config = dict(
    n_layer=17,
    d_model=128,
    n_head=4,
    n_kv_head=4,
    head_dim=32,
    d_mlp=384,
    vocab_size=622,
    activation='relu',
    norm='layernorm',
    norm_place='pre',
    norm_eps=1e-05,
    positions='learned',
    qk_norm=False,
    attn_scale=0.177,
    bias='all',
    tie_embeddings=True,
    parallel_block=True,
    init='normal',
    init_std_qkv=0.0442,
    init_std_o=0.00756,
    init_std_up=0.0442,
    init_std_down=0.00756,
    optimizer='cautious_adamw',
    lr=0.00189,
    lr_mult_qkv=0.4,
    beta1=0.9,
    beta2=0.98,
    lr_head=0.00877,
    warmup_steps=432,
    schedule='wsd',
    decay_fraction=1.0,
    decay_shape='pow',
    final_lr_fraction=0.0,
    batch_tokens=[16384, 32768, 49152],
    seq_len=256,
    doc_mask=True,
    train_tokens=158600000,
    steps=5432,
    dataset='wikipedia_en',
)
Each number is 128 + 24 x the weight over its row's rms, rounded and kept within 0 to 255. Layers, rows and columns count from 0. Numbers have three digits each. The size before them is the row's rms in percent of the matrix's.

# layer 11 MLP up, 384x128, rms 0.0923, rows 280-330, columns 0-127
091:150130126120163081095137094098143085183123133177110100121148125119158180142135135164183147098110132133104150083140119113120100129135103135143086145146117076141116139111106172119119128121133109093131165143129138161127127122132117114109157127144148089141164170127082145093111162172094120120165134146104111116122145153127104148128166097140140138159146110087113143129147136152104130117099
107:135121110126129144115171123152138159107129107113165119124115159114169182197134133129138105130120107130130148157143117095105109133144149133156185115100137116147106134085120106132146129086091128157059131132151096124118187118124154124144127156138124145111121158082103154097152133118105073119119135150122123116143110123126121112126122090106143147097148128093068151149157133111149082113107
093:150172130125109107130114159104148139154132114131125093174105171105120114151154118135094133122080162177106146115120145114089101150095108131145133148117145129175095104087159119132147123122138106124106169125152151110104144103167139134132158128155121093116155129076114141111121158151145150094144108183132125124121132103133093139167147114127143168060103087145150139128124161131123090146117
095:143091105111125140124161134124123106174111136134162100147130110165126184162171129124127112074130146170130139077152101110141093156147137150107159109151114093073128120107140125076132110137164099139124166116098115133150108124101114113124148126157167121130118150099093102124119151095129160131139146149142089122161083079105136129089112143103173146129131109101127151138164121143130114152141
099:122117129137170136132181169142113135141154106142101161135104158119110107075130113163180159107064141110151122082112113106120099126119111137102120115086161092092115116125118113092106146107155130103154094145114134106123105153134079127124138110151132137136134136143135111129134146148105081080110115130143168092141113142116165091116121151113145130152127111154152090163159140100133164145166
093:152180147117135112127081086128122169145074079164155121157126167116162117111125104145125135115144167151124156113135126133143131156121157116132114093138135107111076115152138105132163173132097149154136137146101167150137130121133082150139138155143139070139112142116064136131131122168108150116117111134150150113119127135141116125080136084138124107107159121122106076106138137127126080125095
101:122092095126149118123123047097132105117113130133121062060134139130205152128102122132162108088126155153106140138157141155154129166123141101110109145123115148134147104147133110125154137123109151114103129137088146142144109144097087110121129151113151069136138158138090129096122143143122157076114129141114154102107116147121138147093134126103118175152136105145098129116143131115142112128145
119:097151141106109120088122102089128120117093140121134122142147135117133139149140121151132124127121101139120169146139164097135124133099129159114183175114124084110120088163203094156151104101154140114098122156125125163177125159127098132117125139177112120155168131121067112116115142174114093137109126119118138132168133142163140143139125100085109133145129140131155128173162102107108113096115
105:142163117129139088135124135115143150124130119121153125085216052127132136114136136159116130099073113120147139118124185138174131138119112126106136096069166136153112148154152114098109088119103110108136119144142128151133164141147070160134122120142128115103163110164121127105119157143108102151121139135142129143138131132167146130172120077106142102139106111131093119124119142089126114121137
107:126162119146107149112105148142105095134107102111115079148159127143136140146116106121160148110057157134112108128095153074134124175158081135135141165110159114102125090122131126100140114129146090059136123098119140138155107130142118172106132116145145152133143167124104154126136169104136137105125082117133119138150129112149119134137109148120153160189169107135117111139174106138144088119112
111:108169106121164097123088118118109128124126076151178137147162157122140145146124151118101144152067082149147155149167120118138118135120148156145166151112117142134123114101154092075096091111131141131144132129116091149135083127103129157132162149121173137142176130119134129136161163127151131139107103119138176112161090112120118124149084103109133118123061125127111106127134140134157120146102
091:152122136127141143132120110105147105137163124106126143129166155146129117111136133120125132093101111153120163095158126098110130149143123158123104122119147053085109146139138153093117119139104147087112121156076134122124126119117122106139155144114147142119136121178153104152193132092120125124197127149114113110173101142164100110181144127108120160165156101125157135128134157093122076144092
109:082092087154131133107173120128153128123092139138133119149102174125148122170126124164143111121092153141101119100138130121077079147170128144181159130121136130134111115141110095141122135162132143097107132128115158163146133147144146134099162162134129119091143149078095096123119129155155167090135139115143172095149102174111094127103087130098133149102133140140097124134125126088156148157139
084:111161124121125103096125114171119097118120150152133130158118122170136127134157107161096154121123162150101145123132095115153110144179091135097174132130148095094131095137125144127126137145156143082122157121154138141154108136149143125117119186112155141113120135157111148100126102148089159103126119113153181071121101159122073137124158069122108131148133129089085104120117114113169143111109
099:161136131100130128132161133129150196106128153101177147099123123114128163142153150118131179141112153138145134143119120131109130127167090132087136089096171109176146128104147136072106154142101147090128099115121097144133129148102133153065137124118134153112140112096128091120159112129096102112121121141152155107121183121147126108134084117120125159140150128132154110120176147079156141110139
099:153111117118104116094092128073111148130166131133152124098167130179165079135144086102110100140130084143141134102156132129152113149109137133125091131102117145171112141108148081127138162138148119109149111123095112151150135091159113161139138118117123122078154111113135110139118127172125178142121138127125166124145108108116134153154075138113155106085110087105147153151125164091133113146089
098:135139145132152169103147141095129127127086126108141125146118109139150076108136120115128125100129125149121113115126102149115127113142125136129145122129182170109092065112121073079131172178141118137116121135077118139154153128087116163147126142106162126131143147156117132141142148096079113111094126165135190121117147139129167164122115134120088120120143106120131129074109173089159113117146
107:123161081177136102115126111129141121157110055138173107162086159089127114156131113133145138135113183140111133117177135129098087121098173133160131162128118125160100109120132095113108090100179118105118134161084164114142110152143138135139130117146116131145144165132149135116129127108126136094121142144154140142133132095111059144130142095114146129111100132118121132132161137119117092174118
104:088117108111088117100177150110156127159140108146158138134151142117145144163110153174143110155138141164111099113131140097095114166130126140139090080098144134113134131141131093150115142130135130101108119098118162172138128144138114155100177134102148154089112171089127132121161122160115140111107170144139146113161085128121084121140129114111170153103108102147061122115121142081146129134127
095:112095162112098139104129130107127129129133131117123134090119113129139125162163125147134147138123148129169098098131110134110118098165106148156141107129157122127110056127121096122089161129090165130081110150112120141125160121143125123125163130152144116139179141136133130133202132145094120121137143150113225123139145096122142133121073163107089157116143124139117143134144165090112130101139
102:109163072160144145119154125136145129109130163137125146098112167108148162139102116105110141141088137163102117119108088124100084152095154118138108144099112142136118131146123122121140105161117167064154130153126139143128063166140127142136153122163136129092151117144133090117174112111106124098148116140169110133146138110104129094104059125101167114130113134124124123189125095131138120146137
097:090116140158079129140111145108111127116102087151120118124155106120139104159103123142149116124141139110118169124171091117145132142130141123156087119080110137139090098133134108113120150154158122133174084125102170169152148141117082109151099120135087128091155183160093119109178134110069126108102098115129129121149104121174120155122104116122170107110154149152140136137118156142132140145148
102:153139163144135176126127125116128103114129104147146112114147151131174070116126107151117127104136107173167127122147114131140113114181135137101124103092131120188084152111167143112102141155111165098150131098122100164132184126171131103123132134105140111090144115130137108151169151103079086114122113122170115114111173135120180125120133111135145152158145130100131105144138154084114133138132
101:134083149157092131111123126149151164147122099121137089144115127083129096126117102166137148115143137134119130102134121096118128155175124137136148112123121102123131104102139106105110118118138185096132166138129138128134164107139140203148105134135166124126116113090134108081176095146131147131130152117129152126131117145156113160125074108106157149096067137135091128136165141118150134116055
093:130160113138111159134153126167097129090123122121143136166181087127185114142185120151104119120158112140164131099127156127132126113123133140172144108117164124124130118109134119100144146131115124113126124084159100110192095118140105139122164086158170147140147126115149080135147117104128133127076102134120122126142095128145198114103102125129137124081119117129066118124127116161138142144104
097:104124086163145149132132124187092157128109089143147136143118139121157120111143102123175132140113134101170130157099130140121153120132145131172098175113090126120073125106129123107158157107146102144108091109111102131157115139172114136152131113150108150144137108158121136075091129103135106110135123132103169086138097186125136110099184130133116124109107127121083100111134138146124159119086
092:128130122133164138063124138108105138124145133142144131087125127132118131171114138083164101115112116137134117159156175108167094108133154102181130131119149135127152115134186090111144118110110164152131114101125124178145157191153145159116142167128119121142115087095145137120150161120132172115120134125148151132122149100128098131142110087108147131083075101110090122146114104112136151101145
095:139136162130119133106119137112148099137126124159164145110103145129163127145131147120115138138144125109167131089164125125144111146130103117119121067120127135157137123143145098137143124121114145071155094146068133164144107131129156173132130102111157132137120114077087156110186133206111142113109149104128124124157116148128111144107099150087155124112092096127094107128124134105084177111087
086:107110114083096121139116138143124089150137105084134117110157101135114135109108077132123145112104147151126116114142122148093120161135128172125117155126137076149128083117121091129128133135085154152088123091113133161155124159130119147090141160155144130129155158130114151146091105118135178153127128150135161129164104132143194141162147107130122088102155103180123105141143128135169085160145
089:092081139110111072119119138158143091144152122092145124168117114130163120117122089140113181122103093143137144136153098144107119143101099167145116164091190124145120148140140145130128111144086152150113119140075082142106097164120110123150159112182093130139152163135142200110128109132108131123145137161136137110161118124090147122130162133105137106124106120130113105122146101135113144129141
097:108077115103109105146092127081119124140078116122126071130163146138178136155116118111123101157079121132102176109151126118150117139103115164118121158136132114088151128163132124173112144128178092154091109132097159157127115153095125179129132126180140105117129161119130104150121177157155133110107109127160136104127094124104144123145134142108149159104105101116113132151143131091122117122111
097:107129153127101167076131117112121143119138142131129150109144160078149091113161132114147107115111150162110148110138127149072100146128149145154123109127096132175122126077130134102127113105116150107122155126161125127134137165110136151126102107116130163165158145177103122086193166145142120094119093157142124100120137176180124123105123096115118121149074120127120118088144124119140086153112
102:118150112123111118146141118128093160136111120097149096131127060149118152122131104195127145128109154100111135137112141129129123143146120172149163089097110157107102093099129119117145137104144130118090136103153130174127151113128108122114176142143137164117125121151114126098161099140157155121162139128153098112154116082147146098084103147141143108103133119152094101106157127140169066162171
101:149121056147090090128163125141120122161137112148146092119162135118127131116096110123130162128089144124111139121134148140083126140104144130132112157098124085092117112099103118141164129112142164156122079143063148148141117122123118137122143182134136127088142149150122123095161140117153154139109091112143155132144100177159125102100127172124122104095136135171142110180161111161134126120111
080:100133107101143198170140105145113141142147124136136115147122121083140102107089108091129119145100157128155130097125128115118118124131064114158142097123143112130105136090111097114140174151148092111097194145136136119147170164134119136120126152134128141152156110120073121168104135166107121083131096141146118109122193147122151133121154125164135146120098127116108149139145124140160098159136
095:142145150105137135104139117157083100150173107127141123108184088146128152130141114148127136114108102164147143138167050082135144121137106146171118084137140126190132112117140108109153131139117132115113136091167119097138128175121119133104172113146130132116175135168135147092176127110145118103131120150135110113138123128096119130109124112130092123136128052133129109127136109160153102117147
105:095167088140156116095124178104124086166099127158121122110144150106175129132109121132115151134099150121132164146141118112177113115102158122108097142083126114115108091127111131143093121088157126119143137137147168158138171132161101149101126118148104107142194170163129118117123123111088105133132111120114154103155185129169128147175123123124127132101110118117164131157129135126098158129097
098:163175119112183174157148149109124152140086071117094132175113159132174131138127109132134159128085118153114129126133148116155103163128157137127147110116155135081113129112131109148158113142135116087134147149119086118125164140135147132120138102101135076109096126088128168093148123154132088121131129125151154104163128158118071120102112110103139149147120130110069114139141098122131151126144
101:116127136104106099124106086129074132146083147138140127115126120178153108140124100134089146128130092139170123103123180130120143143094131153137147161143106109150126109143165130147126140115138149083110106153123129132126086121142107174153116106129136092154122092117087144129158103154137143140141152101143142140142130130140183169145155118085128124159064106125095078144167163141138130139084
107:143119084105108116144161114177067157128129104067137132153201100141137134138139101150097117101113141145089178134140125089080098116111153183151178157115111146139132142123144104136134108134136107132125097135123100118132105143123143154165129122149133112139181154122131124127122108120132122066104146123131127132123120122100133117117115098124162133101124145157115096139118097126170099155097
107:126144147175147156130148179121128143154101089109106118063146116115158159118145112154122111150147121137150089141157093067110118115121150173141195151135132136094101070107144140126147145141157113133106098128115101131131147109149122123140133135132156123153128079153098097133185112092116102117107157152134151126139105137087110127140075094117115141116141108154128106123139117108112142129124
109:148124147152089077150140124168143142150155092185176131130162140166120120140138108118134116076131129138138111125157079098139130154092101163108109084105140152133129098062153117101111160113139149112126154134121105124134119116112126135137129095144164100127159119107125128161157149175133143126124122142115113123160086069130092143136113128102114111109131101133096126108155113134186145144115
096:133162147132166136097133116133134146150090103117163120136135115137139167167175121087147175127112059145188139144126127128157130149139129145136120110122119133152147136118144076134127136121086123158080105108125127127108111144108146119144164103166140136124166121143107177104125167104092091122129112095168149115173159154127106151134176090144097126127104113101110122096132123109161109133132
108:135155101152126125104133109130121174126112142114160138099121086151115158119169149148144112105093129124096141119085164137135131156140111130126131086120128135169106125115176104094115169137133108087095102125135104131144141139133104126149143110117129130137100085196147080134139135137130148133158155178190126136163125160137123126097145151119147104113127090108093065146117108132167099152128
096:106121129117090114126096124143114101159107123145154141174151139157131174156115130148094114114135144142133114124120126111105090131130168113135152158095117112125128174124121122123152125167177140106100116098114126130135078152097097135136136086133121116101115127083110103101198128106148146100098081123133193136178106164122161156148104139105165133121111122172114123100120106096128141112110
101:119110121158096170114137140130125114113138124101144124112131157160138134116152086137129143117123123139120125146108074181132116162127108158148165150133196092149136086125131083101141160130111142139104109106133056123132099169125166162133136126130105124072122134132147127101132130118109103129133076140171171096126157145110114115130099133138097141103109095116129127113151068132169128125109
101:102105110072167102144129135110101119124101138181125090122133166110199119197118124182091103123132122156108145116138152107156135147131160120147161097113138164136132075092146122110126099144159120132130160156102117141120093129118159172106151152129112113158127159103154110104137119161141148131136107128135120123143141139144138151129125100124179097103120138155099078118135143123111120136119
102:165131154154152084103142160148136146172131105094132090126100095131149114107135095133112145126134110084167150123106167105151122160113120138149091123139143081131094086083125087132106177090100134127154119095141125152154134093135129126122120135145124073133138117117105135118110120201146135113142095122162153103105152135107116157113106114104122169105107122125132147089148134150152166143133
093:127108118135120111139136118088131155130154128137141078130136097135131169169129134117130123094116101130168114152133109133111146099148120117117132131114130122090113115116147167075174151136130118128084109138059123159113112136115121135128124146103116100132111097108116044083147162095133114148179105154127126104160160119162137166116111098089167135136101133099126168085149125152109138139137
096:103135137149098131126140169126145125190123086150093101117143141088143166160130110147146119112130150131117132125127109111090096140114148151182117161106100181090112096094138126129090116095167114155157114141158124137124133146130119110127170128157112105177157161136147132132160144104114133124099084145138116112150111161137120126103150140126144164096140143135147067159147095121141087155106
097:141138126151160114104126135124158092103107118112125084157151111139118122161103081136119102148114131162111093135138136105197091126133113141143136106122141126087121107095106121068136133176115158093124178127131129137142114158143113127110151150106135132121116122134110154087159162160133157120190094138128158088138155152176132172141126127134150112130100092101129144144146112112135071114111